config.toml
num_hidden_layers = 11
hidden_size = 768
num_attention_heads = 12
num_key_value_heads = 12
head_dim = 64
intermediate_size = 3072
vocab_size = 9319
hidden_act = "tanh_gelu"
norm = "layernorm"
norm_place = "pre"
norm_eps = 1e-05
positions = "learned"
qk_norm = false
attn_scale = 0.125
bias = "all"
tie_word_embeddings = true
parallel_block = false
init = "uniform"
init_std_qkv = 0.0245
init_std_o = 0.00523
init_std_up = 0.0245
init_std_down = 0.00261
optimizer = "adamw"
learning_rate = 0.000682
lr_mult_qkv = 0.7
beta1 = 0.95
beta2 = 0.98
lr_head = 0.0066
max_grad_norm = 2.0
warmup_steps = 516
schedule = "wsd"
decay_fraction = 1.0
decay_shape = "cos"
final_lr_fraction = 0.05
batch_tokens = 131072
max_seq_len = 1024
doc_mask = false
train_tokens = 727500000
max_steps = 5551
dataset = "wikipedia_en"
Each number is 500 + 40 x the weight over the matrix's rms, rounded and kept within 0 to 999. Layers, rows and columns count from 0. Numbers have three digits each.

# layer 8 MLP up, 3072x768, rms 0.0338, rows 1418-1467, columns 192-255
521481512492485479484554480546520516529529477518516502462471467526485574473482453559504504417461513438554470557483458491451520543437549506507462460474547528528465466448463472536499521501534535
527434495517469508517567466491456471479473506468465455457439494526560460538530552503573563532559511463469479529486550462540486514525489515512521551447501521519546557487518477497491458436516528
508406503494535424444511437479502504446503477490494551514431536500505482521426506551503555519414499492476515433474524530467514486480487440534462459445486485524502559496485524501444554507529472
494534466457526520486557450526471431557514527544481486494450554507477510487518517528517526530480525486544467521440455487502538476535490491515432468404557512392496505561596543552489448451459539
535513508490498509499522523503523548495488557511544444515458438502473515480516527450509511495436564546471456536478475528500493449513492520495514510521496463475577505513511510560493530481556498
507495523448521503482510548501479540512516515414436463424514482528462536455448548469449498441486504563423502554465526525529530486542444559462483521535500489496519512505491507502473560503523509
508524541460444444504552533410458527474474548464548563567513540574462518536488529546495508526514462493488545515525517453447489527448555574557502437478494430512437491482454594482485557469520469
482529505438472483547407517448402545503554527442493533533436452463477452469498506537509467482501559566487571543469486538562499585497522521508449515523497488476501529552484484523478552445460440
528570512518499524536506502515459505532503533497509552472507431533506476520530576547555506441418565516463533484493554479505482531478555543446520484511444531533518447557472421395499588499463489
546422506539476469477534447533428521452536501452477515456480532551494519519560465553460534506464590488534545484438570519497438454540500535513517520456500481475549508527502487469459490508487485
486580482497515526466528526500424485505519478506470405563504545539532502521481500506519513548478539561527513473457530507451459495513522519455471515526465496466493486559535419520445527488482529
542459476457454509494456473476478563544459474511480477530470460513495566495516611514534546464440445545490591495472484477528579543483589513525505511524504495461482502488457463575549505448440457
546504497503493554507472545524456447556532447544487505464450538522573494473428463538447569488447546483530480484474463460571507527519545470486476567517459485501469477440523472446485500441447547
506506492469475458503561528468481486492457460512517462487475523530531504520513523576547477519497510494507509495544506508498536445566440530460575483484506468499528506542513511490539484519457479
612491474579543565516482444466521531477535416474490503464511577523571548522433517590581474548519610506586500479453520453438500471513516458540497419559439479477467475506513544500332497467537533
543441512463409492472566555498491461512458552480569560446473525447489528479518453494548480464506559478491490449542504505401481521456553580454513479558529474526556485416496546515513551471509494
468596462534478551518516476449567500551451510475473500512513532454537568507527529481537563486494529532561534504450474575562463462480497510488537461517496503557477522535470546493525424472492502
557486462431472481478546519432544458550518453486485533517520477477416480524514503548570489460469489502536555494461518544484543505503425527534524490506474581503540443442439507557451549576509503
493513516522496535450545481552517526533539450479460518503484508563506440589543537496503437466389472436465583522521450423550484593513477529464533489534530491537540481570532500518526535450523400
560565451525452553543492521450489508473457469520422497490535500484512528523586426475518525460484494433481535540471534550440542502595480575494469441540426442565526547508459495468452479471495543
490486540458440457475605443462429455457477447475435551480438529484550495457497456441488499454428499522555526498534473483475459477493499484573498522456465408435444534537540556531431485531497477
562491479490448501478511522605495449462379556478537497524513497464585582432547425501534550483452474559493569527567449458445420452505542459485418507487505499512407475505550534522518486432481445
520561439440443530432455566452480464573426527489509541529550478553446494480519572488614545435518452467436488528375489481494523449503529483520472421483451458496497462478491510476441462526573509
480558449518488482550529478498466561475485432500459602447453483518502505531484540504540494449416463499533478539561512581487449498550494524475526558522554477498475571552505503574546498515530526
539516486514496480374534385442541525489425523516475535525452475575499471527519609440511540518432491530538536539521453541488545488501500542471455467456476537491532512527447468488433490442504466
495532533535478512506524486571446493588494446499514448530503495444523517463497473471526492446473564502461560447515554460498428532484483470440503423490504496541488527484574560472514564438535441
429536520458501585486445498506458517459456411473493478400440482399490467518492495442524479488479564455464474487509473530509503480447474587523471459496491538483508480546442534468573473474535433
492480509497547449557567543496480479529476489495508542568544457519543514428581547429491623499457476497578457482488495492523481458506528491564459425499509423579428410458428494454535491435485462
515471444470553547519556543479508511472498515458505479541538517517508534485519552461498455487534504499511476475446591483569528560530576566478407487500456463466488424531515458482504552444527456
447533472433503500441605431523455476438460428486557499547453513550545539539459516487504530520480562536549506613543547487536516467516568530456475567453498492525499439585524548479492466447499481
450521485495520488563430455485488511547483468500513469493481476451485470511536574458458511473549512495520497551490494460462582585434484429501460487495429456543490488506530448484597472549517539
496563438462487514528432511468421505551540458488516537539520514492520500534527548514498552520521563496518511493519538539514502528487495492474457480452524493518514509535458478500434519474515538
456479532435404512500512419487500489547415570439547473545435502507507482468505431521451555496480500555496447467440469473507504526565531491523425503368482472522483486453534531473458532558421461
523468511501563470375531504517424467552466430511494526521539531473487576519506478468532500493493490395555515479544431488560588544548468526406527466489441525546453527494482515515422567484529587
430507468526510562495482467592530398519578530526541519445432565495507595425545426477541481507496490552466526575494531470560554569567478472554533451513544447526466522448441569561492497415469495
531551495492483551528543483546435586516518456484467543517480439501568507560494521499460517428474522424522439486521495525453521518507547575488416545498404549551510506502468564515524495540505490
495477496477472489559520499615467553511526505514463469508533532515548484567481560488497550517508474477549524471527491500472491534516449560467526456543460483561534517470490450465458484450531526
445523445438488555529552540511451489542482482530487527484546522506501547548465467538524477448509498494448427502454459521480508552463536576518470491437507484447503457486459561527460494489533519
459491476466495467532486463524426506519518488517510575481534486430509546458499494547533485487515478405504574506523486436492480508483583525518494478508484421461498471579545546456509517471489502
539542536489455586477490531551465491451487544480567585538505531491511567524572444479530484478485481550572432456554544533477461546522467551503450462533495525421465525475455474580547508513528519
406485430494482497550454503461457560466462420513515481524571502517508518490545432532482569492491440543424537477425454499507540499533490526539457502444425468447476532527478509492444468430462487
481516438478494535524533516473417504487450539433505503529538494517453473400492456516497541385533497506475439508449495525429449538557508500505537462497482446534474520513497557551549534523529502
468436435411525499494454531481563466490477516454434482503474505479467482512513469443453522445349541462485510545508440511440494518482439431490490471511497484465461504516473489581497446491494548
542508495526502507528560543489506537515523513462514542481506508455525514448476580538489503521551493473507479496470456447554521527484518550553438563536435489380414439551501517448545512460418552
436515470483503454454535537489556473510547468480543495459507516494446534462478588536464479548522528569499475549538469471587537573483476439562440474528500452492519434525450541519530478479585449
507569493439556565487478475513468527558507469474425588505480548453495565521489546543485593505452494472546538533479520466485520512429509525533456458396456516474436524502556443519533484478452479
636468486462459522558504479428500537405533486476445552516427544576474532543479548498495477542516427475396504485501429482503468456435554480479532456496494534523559529471472510524505541435465498
523549475517540499542504605574434487481560509521492500500570585498589523493561469519460444427504539453519541585555514459465454491507494477534554511506474543545496571526518489471515569434526444
537506542564526485509457452494549517521587546538554455487465490600529541544574474505459482461465536446446489569467583425489524450546511467443525485516471492484480491467461489515510484479477553
465481559466490538487523505502433484441469441478482502490441490553449441521455484479449508548583497418495520500589481502546496500499496502429516590496519444513523498492522599532441500512559519
# layer 8 MLP down (transposed), 3072x768, rms 0.026, rows 1418-1467, columns 192-255
439519526496572450531523468449507513515544469571531485435472473473534560488427473477558490535476494480438462519494604531517524503552490476506447475538443504489522517463527519593521541551540439
519550526482523466478531481552525523499561559534424482487562487487539455470501489582540580498502544476470479578524429515537509636454468466461478526529475492555478505570526429490605510526471488
510525401560452530534519493453413495527507550513456419520558525483494534505477510500500458448572540551478489517497466548563464524562506520519502506507482524542518467499474474518538495540512492
493521528520506524495525529537486509516514508527505507492473518507510470522424528458495445539463519428526501535510489473450520495483500499502462499521462537483504500449514492528486462474493548
495470551495483455516501493486496492508491462447516500485483511507547528481527472475446513455510474497530681559548470473521547462520558583426497487526522539482402528540442445490437491490529497
480481514490479415503519504560570468551573461477528462497570495469474534545443488439493524564491528490586495465489480513514529570487571489578510544533464470508538475460535545509487447545524496
537480524486461523488558473507442552571445516555505477453567483500559437530441520569448372525458461517533497542512507515476554571493557454420564487448515569454552472455534518481476482556534435
525496447546492523431556548488522459476537525504545537442556479533553506499498532489516530525486450496527445452458487513440457453545528585582491475512496531575523467468482473505535545520459511
529542563527468464499505509523558571512557439509435493426467460454594392443512510554466506470551493480549494541493478501479591512536384542482578443551455493529493454490506450468485494539504465
517498472444446513488541464480506483475551450528528517466476483442578523502490496483475447525476476500368455491481538432478522500523524551429527537495406472421479501491562552467505488506518500
489438522552496514548463479533473453498485534514470511529528546506548451478500463454466519503500456547437527497560456531440500426505526441524488522550506531558531533519481522465518516531570500
403520554475544520521508505530498523522550532514460441470483542537435477389463591533417504510484507600473501509492514503520518390464547577563471450507561546429495495455434507535525491477510487
511540522514541510574506526496484496510431520493524481506479488464494465464549504513482457525512534460503419553483444548516515473470573496483484557513523507528510484481522480442530566519476488
492526598570492482524535491544479497432586498520491459538411504506452445536482523497442465548550469511448557442560499472527581553488535546516445519525531565497598518505483497498491479501488480
484522477545475514447519502505525505518487543471520528494511540543527492582439546498505433542522563519534515477474510474506479544481490456499488479466482471512395505508529493490543528484555544
495437516557553494500526494496480503432603493538503538517447495528493480514412495494479447561575489450536430447542495459486486499551534522463517487527510524560475471448491521478528466541486540
510487515498478415541567461479461515480506525531483469471473510522466452487455488495446488489488505526545511497499467431501488529522543500470503479483462520474491447522484510498513484481507507
547500544503555555477448539508413488447520542482492458415501575492553447491512550484534502481489437515492443481540479491463465448498489501508500511566469475482540494468470457443563476522519534
526470516448477485557512546448499475550424448517553540503481402507542465493544455526452587515475518504482478553461440531445468501565468578504453392523435477446531540438510548558581539463463593
504510519525432504467528519573471434532497545517483537522495446477559468460494471560518516526511493505443493500482410486468469540503502469498446513498497496537479472457501404472536498510529480
543496405548581495544455529567450504507455511466535500431501550539529492447557493507484511480511458494498512592466504395579539530502542567453496465471578478544528512488524474480484486466407407
485498566511488409545502535501506466476508466500514482487528501456506563530478466467528488518523516504527496481484521514453474493487454575528505479522486585457492551492459496488515540475469511
475547450536509580517461462527455435477519452526455480473486437428531532460541502493423451475448557512467446484524533501469537486500521486532467505495510479555475476515420534534510595487504449
520521485510492555492450539555483518522499533446485403595557468443464484533480474530483561570484452549464537477535496520478528403462538523508520483452502504530479441479534497482535512452507526
536413555503476518566533476536506520460426525509511510452515541454463475492508524527486570512460575524496535495484552396508537495484478501457435556474485601510512501493509521520457466537531546
543513549558515514557531480535443501410509530570504504484565483490571509447526528541505463545488497488512502546556428454530553486517508491472522462517487509533414479529519477506508508530482485
453472562573522551516526473557479499493508521413496473514441518500496435506568439541525496493496556420541475469536505520471512490488433539517560551499550495469530519472506484481448475526511448
522472533549547518499415470524489516519455546528557539514516508488537484507497535534522521500521464464538530512577517452514459522542458446530491521500490536584493507561497444515557518447540523
516524513515530523439501468509546495479479550602531397502517458519506488473465544528562490528529522543494472500483466483455483510492544471515475455546534463513487447621509451466456610453484508
519512523458501469487474498419474495490448473477476534478468534463559526516531504438533457525526545435464503477473432504481471467472418491454555617554479561552493408549547482505452470535461512
511479488590389447509536591584488367443494465497477500531490418503483565579513524506478487429527500562518459521432483524440515435498456520480404578488442485454520502499486379583457510516511533
529486478473429503479488547538498576544446557475536494506491476488519518523514395589425484508511479589484530480444492476484467501519501483545502482537494482453486574429445467514530418502474498
561506481468589487486508534554529434499492509493468469473514506500500475511509498550607475473532523500543470481498572430504433508478493463567441493588550524529483431604567475525451556471549508
503555507483513470466494539432441552536473517491484518401504550496513535541486531465455543550474421491466532504521461498476483477494473471418440488536500535549495535567554510507495496518490470
430498533463469393510472500497541442489464563470529458499549539482538514516540506455463498588502498536489520504544485493542504458550584508515483517546551493481590527513427530443531529499522438
479604488542562532561527456520507558547550545506486438492458481571541459520504441499479525509533522589492485508492529497507440458464522527557548510568483525470529503531509493583512530540480422
519479488518457445450462463490530487505493516469478519491474570572473475531519498509511592558467559543407461481458462504507483533482518594564512477549476444507428467505441494541488469477460493
504528483526495385491501579474465530493445493527508435447451570491473560466473456455428517479461518472517514466504459461470468516583460501465508507480553571520484475448519498469450481377528498
518433501483562507530550410543464484481440473412459560457528556584538419467544530500485517543534550397545582482505441474448495445523515540459461497600516523460419447486439547571501561455504526
501500467514475461540530421502479500497467491561445455403502529446497490526418481470549402425492497537491486528511479581463632537474591592481498520508484469489480477467529501469516494546442549
459557497449489567466518486508496498516500476509487521532461525635440517510498508532502422493471554522493490511502503512479494494509518409501458489472499504454544497519542472509509449475468473
509470513518444492409432494434495520436492454463611477485464510520546542508537476481482540517491463527561450464461484511527549541600443475523455496487510497480601508510595564466483592498579505
543551477530512509520514463431498578545536457465503489486527516532578415554487516518517474496588459520525454468534399493550470466483499576512496540495451523449517451496462470530599527513442482
531440604528461455468421504559545561573508417467540470481563595514508454466468464485477489499536430489524488474538493562494435463500529533531443445478481502500466518529506516573391532550431461
464501474458484479507499568566496453559508486521482514442477566478562529504533478477447523520521556529521533549503516481563476479425550511517509510581448432499506521520474538450465485557593594
483453536514467517470503479536538536498467526536457430506448493469451507467352510534467534513546540528468441572450554525499480595428486505581545503462461503518531517491536551557578563477494531
462516488481460449503533391568465545472545600492539474446526617510470484507510435477571546543505542495424467515527491515481414503488455488461531413578525517434544470500530461541539488538469528
514510504502497547557536508440483429477482506518499611540481446521485432513520458445513541459486534477456562554507460541486552508545561461528516447502493498473463504517463465469413515497498424
467476540510568539461544459588465481537486505493493498582481510496489491527578514451476496494465487564459527634521559569515459447474395433430500464529592454471521419495514427465563487501482466
520555498442466528468504574562423521528515504505523465516525578475495444499444602411477484542582435530509533500497509523568552482486460511537446456509521475538502518435454501459481523504488515